Weights of a small GPT-style language model, trained from scratch on English Wikipedia: 35.7M parameters, untied embeddings.
Each number is 500 + 25 x the weight over its row's rms, rounded and kept within 0 to 999. Layers, rows and columns count from 0. Numbers have three digits each. The size before them is the row's rms in percent of the matrix's.

# gate: layer 8 MLP gate, 1792x448, rms 0.0385, rows 725-764, columns 336-447
# up: layer 8 MLP up, 1792x448, rms 0.0391, rows 725-764, columns 336-447
# down: layer 8 MLP down (transposed), 1792x448, rms 0.0292, rows 725-764, columns 336-447
gate725 100:512523517479487543500504480487478477486538506481478495516483486455490483495522480481489572451491479479530527548454536495494472505435517509485520483488490554492455505458476462477481462457520514485521490513518487470498500503492482499558494492472484482467467516508472471518523510458515476447507493510523503534465495533488462511494532482491
up725 101:497493491531562516499474540484481520493489508472522536462493528509487518456476556489499523485501445504500493534508500474521533517466536467505521500509492508491532581525489481557482465496482553447468515475482541483491517471530496494487508492503534516498548471511516525492499460509493513506508482496494521492470541482497467492498512484476
down725 103:440448471509462507481488487567498514481495525486528473483472470483499504464541482439517522494486478543488483544539511488487493515477501503462492512458502588512491500516517481514514469470511517488492518545517465517495501532497497512523468487432507501518452488457535480492507479470514480478487472525493491489520494514501493492484514529468
gate726 100:514497486447517509471492486500489475508533461514460513487539531483534521495481500492510490513463511520533536468471521459521500498501502493507476498467522527483490519512483489486457525517543517509520553547491515485514541450467493499500496504524493434508516496467494512503525542515476519535468484496531487469511460525508483493525460502487
up726 100:521456514503538483480488467489476488491500521511489498539444467485469497509473479509531488534538445509473469504528519533486476510519494494498470529440532527511492477547572497484451547510512468524507471564524497488508474507522479497490508475501531559508456502522477490469515513523518491464460517489486468503531537505506467458496500487510
down726 102:496508476489526517524534548495498495454486530517508495507487475529543564501492499467520506511461487494487499497457499468471504494542454471492510520541500484510507566510490508528490497522492493486486520509527493536538524536522517466493462538497528502472539512507510490460519535527498456478524482543514523488518517497520535494402454540489
gate727 100:498509499517515504467499535488506536470510487488530499516542516483545521527533484509518509489510493470553502509511470512492510466528491543506466540504520516505486483481513522469491465516489486472502505525501514503464505466520467504505460502488507508476540518506511498505493481524499512520503519504491525462481499502497508505472497466492
up727 100:503511494514474527500465523491488494506522479519509514475506498533518520478473516493531502501486526457523502444493516526467486477496493508466516522507472487526561485473560496487500526464509493567531519518549480493573498521524471510548489528537500489491501517468523534522495516486488554492501531501510511498479506540553510556501472505568
down727 101:477503477496470488500495508576484448513442475489464511539472499458474499489499523493455453489492479522459500533502507532514501520499499521504507553514476523511504539470495479496514497468475514529493508513518473466512499515499503515477513520505526506473552502482487552503487533532491497511477515477531493521509489507531507515527467477540
gate728 095:486458513495536478495539466519502511443499518499512511499544482538543517488478446496501482497545478503537494502528538559477506483494458482482535518504522503494505508500482474521507495513512522522465463523501487530531506471520537518517501481508533492512499530520469492517472502501546493479482520450474532498468482480514479505512463463464
up728 098:451541515478477494520478494550472505534516502476495452447535495524519515494470511542520468527519497538510543479485509500461525499524527527497509515503520457462491513505490487490517483479518485468529483547506504509488485463491532510526494579484474546515538487529527507507479468465520516494546489476554515521482507507493522488493506497493
down728 099:472444519521464507501471542500518531483473462449495513503544523521508475511485489501495519507488469530529531494483477463497515518535555518481515480511482512506503504504489496474503511491508523456485547490469525495553517475476514489506502479501484546497519517516516502499481489482495528491534490507495484456448468524489509493498515516497
gate729 100:496489497501489534518529508566502516459495472507517522505474537514519522510520519532544467572526501480506492475488494523500528459526483486553531523518468473500484506536494506521510483513496490452502477526530518515502486491485512532495461501464531510522510457481532532484500487478525504533531529503468526496482547494536503506523480495525
up729 102:509545505496503468454480488490502517448470532522508493541451517494530491484419523485484546527464477493544492469542529496542497470530514516515515509492509506534526515494509494481527508481481470483479464478489494514481533457473553491508510495488516527489507478523502504499505531495438501484505549527564514478537487487453538520525487507478
down729 101:500499515573459478509516561498507481503504498514458488516537505491468503491477502525487488481511487536443503532503497490496464474467502520488508489484505518506499568499508551496469485494534514504513521493535466517474523517534534497501489500487493560475516535484501486449532423514487494487495483473481470491572456533527517502492498519450
gate730 097:505496535513524453506505519488523467505514524506564484527535516552521474483486478504550453495486518521497505480464501460527511541515504498461537501511480463522497515488517529540499488500523481484509509463486501503472560555545511526511516521492542468502464473516482506463478515516458532481539465507508534541503486542517450500524529482487
up730 098:503477476469484494537521525520514491477500502463450497519520494499503482513517467531487542474509469458539486494514559538486493497513499502471536509520509536515487491514514512457533517482492549506491488512513526526525500513470519522470499541531481489493508488489523513502437514438480486497486522514502509479493498462489495485517515495504
down730 096:497568524480520512492516530489427506507530500513499480510525473491498486497522529515537536509538468531499503507515475534502481538477469506524508524516500450495549470490521533483481478480530473473536474521493510503508478514543456551512491559558474472503484495432493528490500447477489508504500472479531479503522462517505529497474531508485
gate731 101:503527505458508545548501532516538489492513490523503513534515457522521519497495497526501482479491502463536544470528459495502527516503506527478485495461493478497497467529503506458460560520474511518476503463527448446544505468527504509488489487506439512473465455492506498505515461538480503493513533481485502507494477474477537561490532457466
up731 099:486527542470498528496482511511492521485525457471486470496480472494507490511523490506542491480439507480523527502471493469500525504512489527494492469479482486477455516486512499508475494518512461508546510475512505523489524505512498522475504490482534470519490498476492529528503527497473493493538503523588504471514481476441521504463538481530
down731 102:499485488493501505477487502482545503515529496508518496535499477497509509514528498508493529460507504513489518525477491487529465540529483492502497498523494513457483507493461458535497448504504517479485470534512499522554498519457482487476539456488463479481472505509464495502496518500517494496513517487526519456515523551504508497532486500460
gate732 101:534545512518487482487493496484512475490500450498541475550521463481447477483536512527542501530503490545515513505497503524555487477530497510529508546494486530497516488525482564512484469517501486501532492494501492503494511483513486465529484481523512482488520508507489488546527530524518482553506520545538510507482508511469509555516503500497
up732 097:520477523493459532444512499523470494523507490494490502529505579514502480471518507482454480540518554559525492524499552514473479480524496493477483480540490517506511492472501560490501514524484518510556464488464473516477460477532491501496509521494533532480507464533503516471482526488456526528490508516455514534509519519495470483483473503475
down732 099:526507521511513445496473527517516504478490496484493499524521514515505463480545543485530509498488477535512516484514506453500535530461494496557518474490529535516505467461455465486530499494483503493493480482483471519517528522435485482469546500468489515515539512469510461521475501521516485469502487558511489453550485444498497487488510465498
gate733 097:523481487479513512496505531512488505505471499476503501478494541525553494498463471507527499544468520494515480518466462499463517492477504524510497526518493488506518491486522516510525538526513514514489488501486542562501512467529560528515478498520462512487484505486522511490485504469502518522469500475488531487471506507480476500446478478515
up733 094:515485496524482501519525497503470440479478469502457504528482502474534511486483501498494485522461579497533516500482522471437506530509505480502521489480457537489497496485482511519497472496463522510487492490561469478516518474492541456462474501523525524494505542504500530485492523460483515501490519481521492497493447487495531459513496524524
down733 096:504518495473512517444490492509472527481521501490500499513545556514509481443445489531484553480558478441485516514492530504523477522502488455502503464477516479510477479492511533492493520481451502488551479499512497469531497511482444501538518487503506500469471506457436477533515525536500495430505487505459520449494525498491485506521495505431
gate734 099:487471491452516482543489543489535516514497489553518516473486480482505452511500492526510518522488509511502439503452526491531486514498506506516493476528495501490489511483512477477516489526475490524486523487524488546503508505486500486518512503500476522527519510489459476462501455491483446533455510501478444498507485514535512476518475520510
up734 104:508488517473479483523507531498459471523524534510517521535492482502480508530504554505523505492464524480442504476515509518537470467403494516485490488492457519534478519493543476479525510478488494494461506498535482496536493496496528464509442480532466505512518528537509514456494516473474533480485460510501449503524456528543486474512489493563
down734 106:537496487476514501479509488536474483499520430520458525451511528528445551507507476490477515477495533469508489511486526522523491496460539517445517480485490529451484513513490540496565531545526493448503497519539533472514499498468481538511505539497496489528500472489479466469465527516511537503514492493516512490505514496535444491500490498462
gate735 100:478535533507533502542507547504562473481497503526512528483482500494500491493536479514530506524482511519497486472524450525484469485461496540505509504502508545487482492499487524509506513471512501467481503500475494504522561514499477526540520468490475490471537496498505448499522501478495477515546527507494507507572553469506490473504493554495
up735 100:468513503501511475496487465499504467498488562509507465485453463533481510494500486491535542494506541495497477498510516517493503527487483531459521520477488485487545466517540460478477513481470554514557469476478486478451452484504518501514493489522474477446504505477521491508517533506519529513480472539505511423482487517460461485516530518506
down735 102:503486502493464522518487527457517482546494506489515544522525479547502496450528473518531489518523510508533484505507528506510471482507456529508516474527501468479557516547520499526497512516530514481488511518546505508505461436488500485517485507486535491486528493525512520477449542514467515483480489472478477545474465452494510528469512494524
gate736 102:495479482495510513543486506491504487462498512538470517518537490468556479530478483510496507500479505455561518500506510445510498502479504528487489480497494530521509502537486529517506470458533506512501514454486493523489524467474487495513518561503489525476548516464440514535515472503507511497524501487491508519479495469508538550465510508441
up736 105:510543497522470524522545526510493468517487489504520501507482549500531512514502507463503479516514507502505475505526471513496490554507500531508449555558499462537472499467505507490538505506522512502504447486491469499486538553505508478495517463501509510406525465487519487524515489518518526515510500479559482493478471493474476504448505513506
down736 102:502457524525505504481466467500515489528466527525476534502475513470486490489509514487496487493516490488484495494512480520540422488511475500466515508529498488489503493484457447502539500524492496461525427487504500521520498497527502506533483498469505542462510500494482485523526508485512531523521513512519510496445490518519470498487526446560
gate737 101:485479458507496510504522475527467531541483437526516497505523483485494502530476513516501544466499517520521456482479526471500491533504534500519539485526498536516515497512532471524507471481482471482486524520485490515468523506503476532495484500476560484489500497519509540470469500528463503519462490488461522464509455504514438571517511473516
up737 102:490478476502489514534476501479484498490484513453494535513481518565490462509498476521504501496516490538516472448519461547515484562546486496499501502518451518534481500504501492501513511464518507520476473496489554512515523478472479513502503489451510528448493494474493504497527511500550477505509449499472519551502521540519518504463545520499
down737 102:495495545506496474485528508509483490501546527475517545529519468499446511472480492444503519475501500498503479517504490478486521497511528479500482482538533527467520545477480493494485501508474510558463493491496527508533432482509480486489496487501527432509518544524483501490472485546517471554481505497522529569474503486478479480505490531549
gate738 101:501486511486510549517502552528563487541521463518551532525494513505487539534502519540508545529494450497497479487477500475494507537508487498507481482513498510531517521487515500510468532470539462497488507515474473484501492494471514524561521494507464512473492505488492486506501435483515491513492454475480518495517509519439468481467524483540
up738 100:476511519498441493481497511510512510462503503495493531513519503487507487495517500465484491533461500517516513557532484468518539465453508530518514523497508480520512483477518481483479531455500517504488518519484477546514468506511488507506507503553538509474490489498472498510437508522546485467495518482502501448506474509472489486497521500496
down738 100:519529535466495497478488496496510462482472513531526469495525540513463542508515484474468489540543510491488471519487458472477496526500464517554516495494472479535487530492496527521508513507498546516520507492479543494483528477519447497524510498489514488496481491506463528509495500479521481511481480489494501490494516511458472506469505517433
gate739 102:496526444516476481519491501491557537508524564461548495491507512500543489528484512512465500475462510468528504508540475528489438467489545539479476511498543506492514524447511487534500490458501521533494494475516532488569510456505497547521523492513503488515513535471516532490480485529492514487478525513470493496510497510493551452518455504500
up739 099:527522494535470509529486547482481459471494524484533561516519480485499533509504539488510465522525499527489533502472512505503547535515548517490480459479485466508492485453528530491510519528412476507498541501523475495479528554458502531540502502488472517483493499452510480496534488513462496540461457518483517515518499498481471469463537498490
down739 099:547480515517457514485473494506524529435498485499479512501514459477458484500505480462501473497498489513539543519498485484516502488509481509482518507497465494501498482493476501537488478482517523486508488485538488487499534520502512473541531541527495480518493494499505544499479504484521508497492509505544507492476524495545485516495531461498
gate740 101:464517488519551461533496489527553520459461475528521474488525531481538552485520457511476530490526481472524504470478542497557465497523484499464525469534521503538521499504502511519475479499487506459480526502481490492500501501501525497518523531509523468482558525505472515461496456539496533551502485498494467500537519467510514507507482515479
up740 102:536535501486523483498489515495526492522524525516495515488539492494473499517465490526466525518469478474475477510521468493515525488522486484507511479465498515561463534521463530532513499440518495509513545509456525506505469535519528511529451524545541495478485550555472449537541503453469526476514477490510502490563548488524512506505503549499
down740 106:465498544461501492475506504469527527515494493509506519510531459488511512519492513509487464531513527487488466522480494550511477495527477467527493529505458520508570529490545499483479512502506512539478488530499539505484525450538530478501471453506471469465514496511464474505513515572453521503471507490489517504516534461520499523498527525558
gate741 098:476492502517483505519507545466477545509514514468551510517498517531511457488478533455470518491501504497485509490498522509498474512504514515561520465459457504516505469461537484501498507517524505489522490445478487520490487494487520522474493457510481528510485541540509521521504497473519462460530499487503531514516508541461504525498476489495
up741 098:493479473495471482535496463548507460522498515485516460491520521504537513506534506502477532472519488519481500486464502491476503493483520494524467505517526528488497489507469457489488533499513482501459514550507532491493498476486535511474467487554466468442493511531510535498527484467501505500501487450473514495504495473471528487500534495460
down741 099:514489516503542482499500482516536492521566491506508548523511482478494516456510491485461453475481475547495488480486509470524468514500485506540513484479484492534494478528459476476477525493521492514491538461461516446542524526503521490475522503457517487449488479460531499509498542504528488522503513492475520522488498531508481505508520500530
gate742 098:468522482511495524509501477563508487473506463487478505527478493529491520473527528520499492502483481482481447516541480469517554495515515505533527478528508520489504476475485555477511450500478490524522504470516557510520489499493488488491483536456498531516519482490486549517504523468485486473473501482491524465535479480516558492514506541515
up742 099:536508493480466522499487466457479514501487481509465448482511558470552499481525487519497468499535516561465529502468534481456513531504479482574502468474475520499458508518485448524499520475547541487503481519490502498541503497496534477502538514504524525453463500494517494514451515484450516486512498522487512483510457511530447472461497499506
down742 098:487564473457486485515463537488487485472492504525512503500498471522487512491497484481512510549484506495506531516517517507536482504515493513472493491508527493500487500497490548434527556507494520468500502508516539459518527513495479492493529479499512479509525481498549472518534509583530478512525429506502535462499478507519474422528485433496
gate743 103:497501507488540495515467456511456526533491513543507530460506475559499512473512484480534535566495466539493503522495482511503450518498546484511504503497507448491482483480516470543512494522526516515512511541501481510491484504505519529525533491487503480509535474467495514472474479482507503524498507502516493489498517518499450496482481497499
up743 100:553528503508537523512468514521476487461508510526515471492489516535531493498497515509516543503547502491496501507479486469481506526511482478482469513489462508456491476464502501539540548509518472460447526510509478508446514502455472510453467463518496518512493482505479501491523533480456446508496497434468513503474495511491540514493524522511
down743 104:513492488456502500487530561563533530516535526534517508504516472445518515530454484519502552470526510415490501507524513466521489517519528506507479557514513533498528480552491499495532517520518517466514487504487495512530516532491517519503497520519489497488497543541476530485508526488525510506456487468491518468471473503509539466507472526424
gate744 103:496502476464480518489521515558485507491498553471437512527509484482503534518525506542491506489481506523490488488510512551491447528480489532513502484476536541495485457488498533486477466498496501539516514510513504499495523480485514493486484517533510506464444535523488497532467544541444541488463486444493518491523520478529517502496448452497
up744 102:513529503541527476488452538506499524499435467538520511517483463454484474486480554503525516506481526517515463549496441464511519537502474487534521506464468497486493525439472514546446535512524468476560548550491484453463471502563502504480473482519513504461502552537511496502526547527477496521513488527549504498536523485523474514508500507501
down744 104:517450491478511478461510481459552502516516492486512534489497506498522492506528481500526513489495490457508506478506529523478515471516537506507475498497515503522507523492474526517501531474519515500502493488517499506500506523472477471492450527470492501496470507530485472508512473505462533530456477546519501595522482477530495514488495566424
gate745 100:513523514503513519499506526469517505507473491474509468521498498526526475520510471452474486513506448496477546510489489478498477487483490474494541529469520445546490498481504469506502514516550498519502496510470538532482528513504546486520500465479515515524503479496508504508492507501471507500493442497527484458512491516515487519510544444514
up745 096:514529529459543496499505484498502514498474498509509488496470527479526464473506532516510510489486496494502465464514489496518490534507486500510485538550519463528478519450496525458480500512479482526477462539493457531501484511498516517528510489476465515500541471524482541508500534494529471492511510520514512487442522463491508447511508507523
down745 096:518487488533497499497520515518513514501477460542532502472501524515522543499497504502537503476488528492480494536558508519481485540495497509537492488519496458546528483446542502502518518534516486513515484485476506486519487502473518497507506503515493493451504510514524459471468480477532497543510532499484518505472492501491534485470489470508
gate746 100:540538473511496506451485494544468526470506479527505528496516531507476510470530491544482492496456521509482496519523472475463517483548499545560517488522454517475519508541517471527521553463484486520486498535485475507490499493516470513501459523537488461544517488509465516505509493459512461508525491519498481505551509517523493493511500516499
up746 101:512467505507497500540511500502519464502489460479531497498453484496443505547527452521530497474483493531477451499549474518500497520489513528486452433490493552486468492508506462487490475501556481505487480506502522515486464462524487496520506520510505484495473480474535473507496506537494520463527525522515516488486481472536463515525501522493
down746 101:467487459525492519527492532522545506474493466499505505483487531501482534531530519507461509529522487480476514504548498525492542458527542502499526504452525474488496476490479531466505507458538539508462466469516543552494504514509506509479538443491455497500497454523513510526489497476465478492507501520576516457511471459490560491508522502455
gate747 095:475507500539470548493423512532479514472466508490489507509436506522504520511510531496480496514446495472543539476478490469512481526512504529519473520521519491507522509459504489462509472465519511507505472525490463485467524496478481485477495477511489488482504482567462536478529516497482481516499499521528496506494482488511501549462471503520
up747 096:533467552547541477498516490501534470486539497541525501509505549494524495506528483464507527534476527485477517509513475487503496506497486493491513479510433529548484511485508483526508451553486531469504522519522488500500464459488467493526488526514510512519489506481481519518528455466502479486519540516500472519491476545506492510484498523482
down747 096:475514458518474494450566510504480509509468489527531531472513493538506445512493468491511470461541471524520535490506458526500476449485459471500519494477505481518503527509515454482496497525528506496506497477481473477516544468486471516521470493487485479530507497481507513499495493497480500538500484548476479546513505541537525492470506527488
gate748 102:560504496518438510496521514542475483511521530554462487454509544498514540492513513531518519515490504499457480516520548451495479480475484530493496501495494527470497525507482502470487526484487503462489487493511547499488504529483516498515491491527464505479472486509474486530506490484509534528498532517521515552489531511458519514442548510480
up748 104:502495506517541497481506486500491504538462475524497504503549520479530529522544567449521469544470492520492513484496521478468501500532501513474491490524530499460457496488490522495501485507533481541511517484477509470488487475470499491495471508527548486472477494459502494539516458466512501475524552476509528502507503503488524475521513474539
down748 107:505495500513517478553471519467490465482479461465518470470461504471503470480466481459483500512514509531485512506494522507497493442489537538537519520487499531510484510509490499511515525528522479497458527517494480522494501547511495483484498510539492472509502519538499469512469476518494476492513436530526503443495476476525479536501531497522
gate749 101:470492502519540457503513511514481448500509507540503505492528532480423500464480525495528470501445486528467481483484511467503495482501497541458546500494568477476522566475458492513534516480474493475483498546540536509492505497478513479536545484525438469511487501531489507505507556523532451517527550547514473513535546522467494496478526477472
up749 102:509511479505436499469520535522473504484515494522457480464516507471506503541525542518496472523496486478515489504473525438477477500488484528496482521503508478502528502522543498506509485497455489531431474511486503503537485472465505482473527460480488488514480492496498501509507508511499490489528500495505486504537474484516507524518462494508
down749 102:496495500507492440482498514468512484458505516505514454480504550434503498488469506469476516481513493510491469496556535482521519465451457514499515520507531467492468501492507525487525541541534491486472454474503509469488495481506514474483444475506487485492491486530515474521481455465484493548504486467505468448484541506484484471491483475509
gate750 103:517512526517541472481503448520476479524466514481544462524513481458509505493520510539483561478450520506555489488486520521514530531495512486468481545521531473484487500519439506534474545469506473514497534476496528498515530501502477516465503529494484515505516526512524513471473473519494541479535482472515511493511534544542543500491461483522
up750 099:495484473435502518486479478532461442472468449535522479528504453459497494505476501507499480525482497494502476517504498525510471474479540466552483527517493526530516457510532510481529518504450533478497509454452486483477494506484474537518471526499522513470506538486530473527502524505513484514525490491466506505478511502464491509505494510487
down750 103:532434499501474513517518515455494482504467483509471425477538481477516497505506471481506433498459510508527482524512520506459503472479460515452449468478465477514522499476491509499490465493477508526465511534552513530498520503523513497561486478506528489476541501523473529519506475523514493559527450530497509498509473542499542506488499483520
gate751 099:527503505508436483490500516507546516504508496513515480442553494537539496486450515494502461520489449526490444482451489507504461518489487549465513530491481482480527512499520480524519446491445540522500456471511469504521494501528486491498508539511518487504495512490486510480476522521456514498475517470538495467464491529490526497509511477460
up751 102:514516507484546566536554500507491500529533497491515528430514489505482476494536479494498533556502495501531484514501490469507501498491525488473525525496489467483511459487451526505533513556492552511472508464531527514516519492480519505460491443483506499487523551459457535455490481508474509502485516510468505473479476494526496528486493505466
down751 099:538525473497432457497502485492481557460492502517524544484500487524513520515501482486471491503500449486487473471497494488498521505513514537524452454505475503533512511469514474539455542490513494503518491500464507502481521490500516494506494509515531518533514480484528438507531519538503515492539526502497474440483515477494481510489485505540
gate752 105:450497538524522523492511492479499518505484513492489490514491493480549484533520510519490504489515502506456493523483483465433452476486437525504501497518467503494518468489491541518501497487496537481449523497542507514466514467551545494516504492447481488548509539518479513473480501502474543480506487497470519494525539508514498544489466500482
up752 109:489482516474481511506516476506532538524506458476523516569449471510509514474477507474502502482522471513517499502457479486484521502493521512502489448487549459484513515511522492540519477522491492471503480472488482540514517488512473490491517504492485464541491542495490522472503479507540532442462458519542475497511466523529501492512574534502
down752 112:487536496520547507493504518478490505495495519465474510489532488473508490506477522555525504505483472565544458478486489490480500511505501493500490504442491510498479540484510495526494483482544496497438463519498497498512499512492482465483515471491490484505466468532455484473477528479503520482525491530475537486482477556505515476521509461511
gate753 097:531499413509551511518519481455483552520468482509489476504520499498504437513467530480499507504516505458510477463483468494515506534523497510494499455510516474501497522492516448467503480490521470507509520509481490491497523543487499463499520527480474449509502485498540524520495516459508520490493496493472521527458512493498517490527493488516
up753 102:458482537463488496494499472501463503541537470469543501524480479509476488439514520467480493497525519501520495529549473523476471512549530465516530480485466514541438489501458530505520501535503500501539536464540460535516532492519491538451497548512520496486495503473501477488521499514569499484506464525535477504502467492477495536468517504487
down753 102:511500490525534524480494494474507492514488484528512463516524513489505486481520528452489505503524480502506480493491487492433500537519490538536511488479488481473455549491453527508486511501513503473520498486538506470466502515486467521457501504577473499512505506494540516490533534515476511532499500518491472569457528495533496500487494483526
gate754 105:452496505480488517485456467500489496534524451485485512495509515511498487511511442457518474495483479479525512521506490447448522529468485497510546464493500493478499516520516489529530514503506549525455510506508478560541522470517467491500504487473480524511462507496482518508507521477484484519551502478486487506491505489502486531474468449502
up754 106:533516477510495520452501531485514437530511492473536477483537545477527495499516509529504520510526482499504501507473504538500496513531480478520526518500447524468512506476537509516541515457503525502499482494485478489443500535486493511534533488535521539497475456464515487493493493467528490530489508502473452505496518529497466454455531482481
down754 101:502496479516511498516490543506521514516507482487472490472522483508504483510467527469475498522490457461497532530503492459484532495497526436536496471484505497478498480489508490526456506505495538491516466508544497495479488524502538470498476475466513473481478452516479514509477525491472511530509510520560495425514449486515498478506568542499
gate755 105:474515529465503458542530533464544483518484486503492534449508510525498501488487503502510505518514516498516504483475472528520502521493510478508539522506479449506486525497477519512495499495513517514510472491509495473466578497503563477477522441507474483455514490514483543501498514524497501521529542533505501474548524523525484481484471501484
up755 098:528493438526454500503482486496455493517494518500492447503470492517492484541494516506433521477481486525528541461475482491472493552457482511488502480529525494561443494511471473521519513561496502486495460498474486446508497517519490489505489536482481468431470490499514524510483483491483506462461487507523470480490463462526470520528516495497
down755 103:495494465499488476514480481524514524514447472472516504495496513459545470532461494479520469490466500500536505538541539477499519496528512481469499511465522514519514472516453530506493465478497543521505486527527488546492463535519534491513495510519475537503515510483540497543485503530551499476484524506506491455505488532488529472520506517544
gate756 106:559514517500500525518489501477495468477461452470527505485493528478510487488509518497519537516458539454476525477474529497510482519483518491476516482511526543546517501505502520527504494518484486497458452502506507488451531508515540517505489554518452515456517492523474448490499511479493544502510468539501467496485507528504488480522538497477
up756 104:477520431500493511499441505452494508503496493501479515536476482496563535438515516452506535498485481485512526499525498507514520471484522511525550499487511554533534498485519495464548519476498539502550498490515493497476538538546466500478526452546491509514448477508510472524475497498522500452496465534476509485511467508509551518538524459519
down756 107:512513517524462529537445508499509521535496487460488470504554510509514436520483481507504475484487506488475501513500507489508502502457516475520517463431523503476492530539481505531474551492595516498518505460517492526526552474516518488477490466509522506524456434484471507521453495506474490474496478521480506517496537487552487472476462518498
gate757 100:497520514469477532491534510521471472488527471484511530492518531492505507516512482536514549535504484506495512509513531535537483525539500487481537511504534524489488514466504504518502504495518541490529460510522484493477534500539516543481540506472504474552535473503481484522534493502509497503538523462494468514472544542525486506523487517507
up757 102:497494550523503515515518489483491495498471522505474503494521541541509495551505547487515492481477459494480495455501505463523497502506511537442493533539473503524447541488493455464491484530460517510487510482489484489512500461516461508477501494504471511495475556481512555453465507501521445487511495501555560496494530505543509524436502503507
down757 101:495517492450510492518473519510513546483494478518507477472500488546508469493531528492496534488501466493465485541471460515490507510491484513506468494466518498477507493522478518448510513515513554508498495481501504504524559484477509502546504548508488510525519501514509493499517538515512478511509532504488485484459532528481502487515533477425
gate758 109:520481464521542501474553553495484476473432480540484550478494485478467519466512466542503513508483501540491466498520456471515480492481520511435501499521470534474519551460503492507490495493496528505503469501465472457488483506479531509527548547500504455543526510538526533470492532508502507489472474532505510507506509504466482504477469511486
up758 098:553468507549538479474557521525545485480510544505469546447465542516499513480501499528512506460496509499498506524473519507507486447512538494455541514485477519476500484501482506492521482456451464491543493499507496470465516513540517511495504502486479463509500511487461519511541497531509494484511513499498464478513513523557486496470460526514
down758 104:458456514483475532514501514497512532538452509516471506512513521510502527505480498497511485524527448528503527518505508542503520490507508516457487486516447481521516523475539509520528505460503467456509527472511522508513530552493497458513463488506477468522455471491426533545545527503493532464468541484523471455496487518525529446478533491548
gate759 100:494527532461515487533500489524482495537522511501500488494532497527482491533517456497456532528493478505494488496518484486510464541480502517493520495467473506496470548472484493460471488511488505491494513506502517503489467497504519525472503502486493486557485487469506511470469512499473539487541472521487524491469455479536485464511471506530
up759 101:500476510500528491517528489526499480492503497505510519505544515511516531468511509459491470453555489461526480538504534488519507470500517488507489540503522491465467524517434522527494476503542479481524463506464491512510530499475521502541534502527508514493499500511483481465523479496516517486489523462519487505502459483495542551532498506517
down759 101:486493509475483504460528505546528473496480495523453486540465477492476470480487508498484495531480498490475516515454498489491487479487515462453465484497495479503501454506494513461512489490515518482497514522538506475537515493523511515517515519487522573491503522449519510542498503509523493535521496475461500500478514505497496457521490507561
gate760 093:470475535480491519465429507514498518477501462518531460510508484502493534506489528513508502534524445555488481496510455491483487546506545518529439491466479506480474497468527551533504453478487496502490515534506561494487503490502522476487513519475478495537466501463476507465486527489519509525470511509519481528468492493499440510496473460528
up760 093:498510482484494497499475469487448502475558508513491496481523459478521543474475508499463494542462475523472512460522509513457455521466515553465485507510506530496497494485507521468476512512482558468497492512472547475498494499528538472462525500566555503507449499463504533456449490503476513467501530470537511476486508515513476490518514506502
down760 095:512490512463512556456494493494522479496506476466502512503479524462493505501493474497480487460520546491483517484524509519524521535481421450512500478483491504504490516508503511481479479528474509510478546479513469487490512483503474497514489526486510495506532533492478459494502487498545522561529507537466471516496464515489479453490507495489
gate761 096:486515514468540566527503501491520468495491483490489485488486507494521461530520491471497506533500488494530501483492472515529504559485518485489474495522505510521474536506495506493504518545514517535527470483493482529490491476486487485507491499466469515489490532501513492485534440485493499478480426461537529550520494492514527510454519462491
up761 093:511512502509505484469523477467471473519461448536561510506532486483482490534509479515505523504504509497506461514478497519500478549488528533504480488471520523456531531496496477480508478497505509571506485530479495495488513527494463486485493447537488444493484486491495485476503509499474497490467522537527482493542522519501509490494538486522
down761 098:470503513485510530473520512525521516447465480502510489473463500453493512512514505522459542495448459482491535511471507513540480498487491515516511490482473542498511468473480555510515503529456507495527493507504488526498506501520493518527479519454507495481545494523461472519504465515485474500517527520513522489512548520520504499514534511443
gate762 101:448482492529497465509468511508519493497517474477514516453525525465507478496446499460472462518506506490469486471494513490542532508548530516492532444475494479480504516488488476521495515492510479464475532446478514526522535491498513538500451485469519485498537457470525528514481504497482531464494533503537515476528525510484492489537470464486
up762 099:525531484515490550452538451523481494481492523543490489487469473505473495492490530510509519535513508483479473494498530465512475508530522513510533505478533493496530471477498460488508506461518493543495496496472495554523460561503520515485515561487528484535500486467517530526523492507507534499478530535508501535434480533516510515478534467460
down762 099:493501542468520484548505510500527498550540525543515563546498480488504525534489459528454534484475497484503472458458457519470465489482482499503524464493479534477505463510527529484491495515494500467530497508498495496484528462474476492524505497527522467457500524530487476479457542484513505502466490465512489533470485498581501482484495499464
gate763 097:493434507479499503519546495493557480554534520488524472502498487510520520529523466488539525484494504527488458551483492497517562495524514525488483516460540486559520530526533526478461482485511517508526461526515446496488518477494487514514524503483523467510457496456526506523498488463500555490535455503487512456458511511494445485480467451501
up763 100:520471505492467510539508483552539534463515489561476491519519477520452495486511520513557465550503468507444464520482511455454490507468457570517455504525544511500494497482491530501486539489521540532476539454537536483518474513470495490502518491518511488486494532512508504513528489533473486499490496523512501456477461442523481500519482464515
down763 098:495523500481492459532500501516485488533518470484509501467500489485516480491467463521520542508472465506487536521546510522457493485501513498437514480495520510491536516536464478512503497496511489480510475484537528494514502478466534548505512488479484493499517470499490496457487515511519529502516505498457502457470482533462512500483499530495
gate764 099:473501498527518540486541525540495492502487497477523475485517520452514478545530474515526479519491531487546505475486490489474504515528494469480497510482515516476514492521490513500523486490524520491535492478538464509493482520468501473476487496528507512477492504515485500524497507484522499510489504507443517460500471501488512516518510495505
up764 099:536533468458528509483447516468536515472451497504529499525482475529492454520518480501493524512560467494485545502506478480503478476507464520531516502525468493455528470498528470476487474475495499543508517515468507497486510493516478525468483485505521480494508517468501518515556462495527456473514504463491526455476522512519489509474509457511
down764 098:476505499500477479483477480490483511498486457496519502475547535495468515481507532481441523499522475501500519503487507547521533505479486473508488517487506511509503500482508499560514476527505482489489511496527462438543522487494486503528482515517491537528524471480514504488507494481505477555472497524561528424517477548463527533481552476495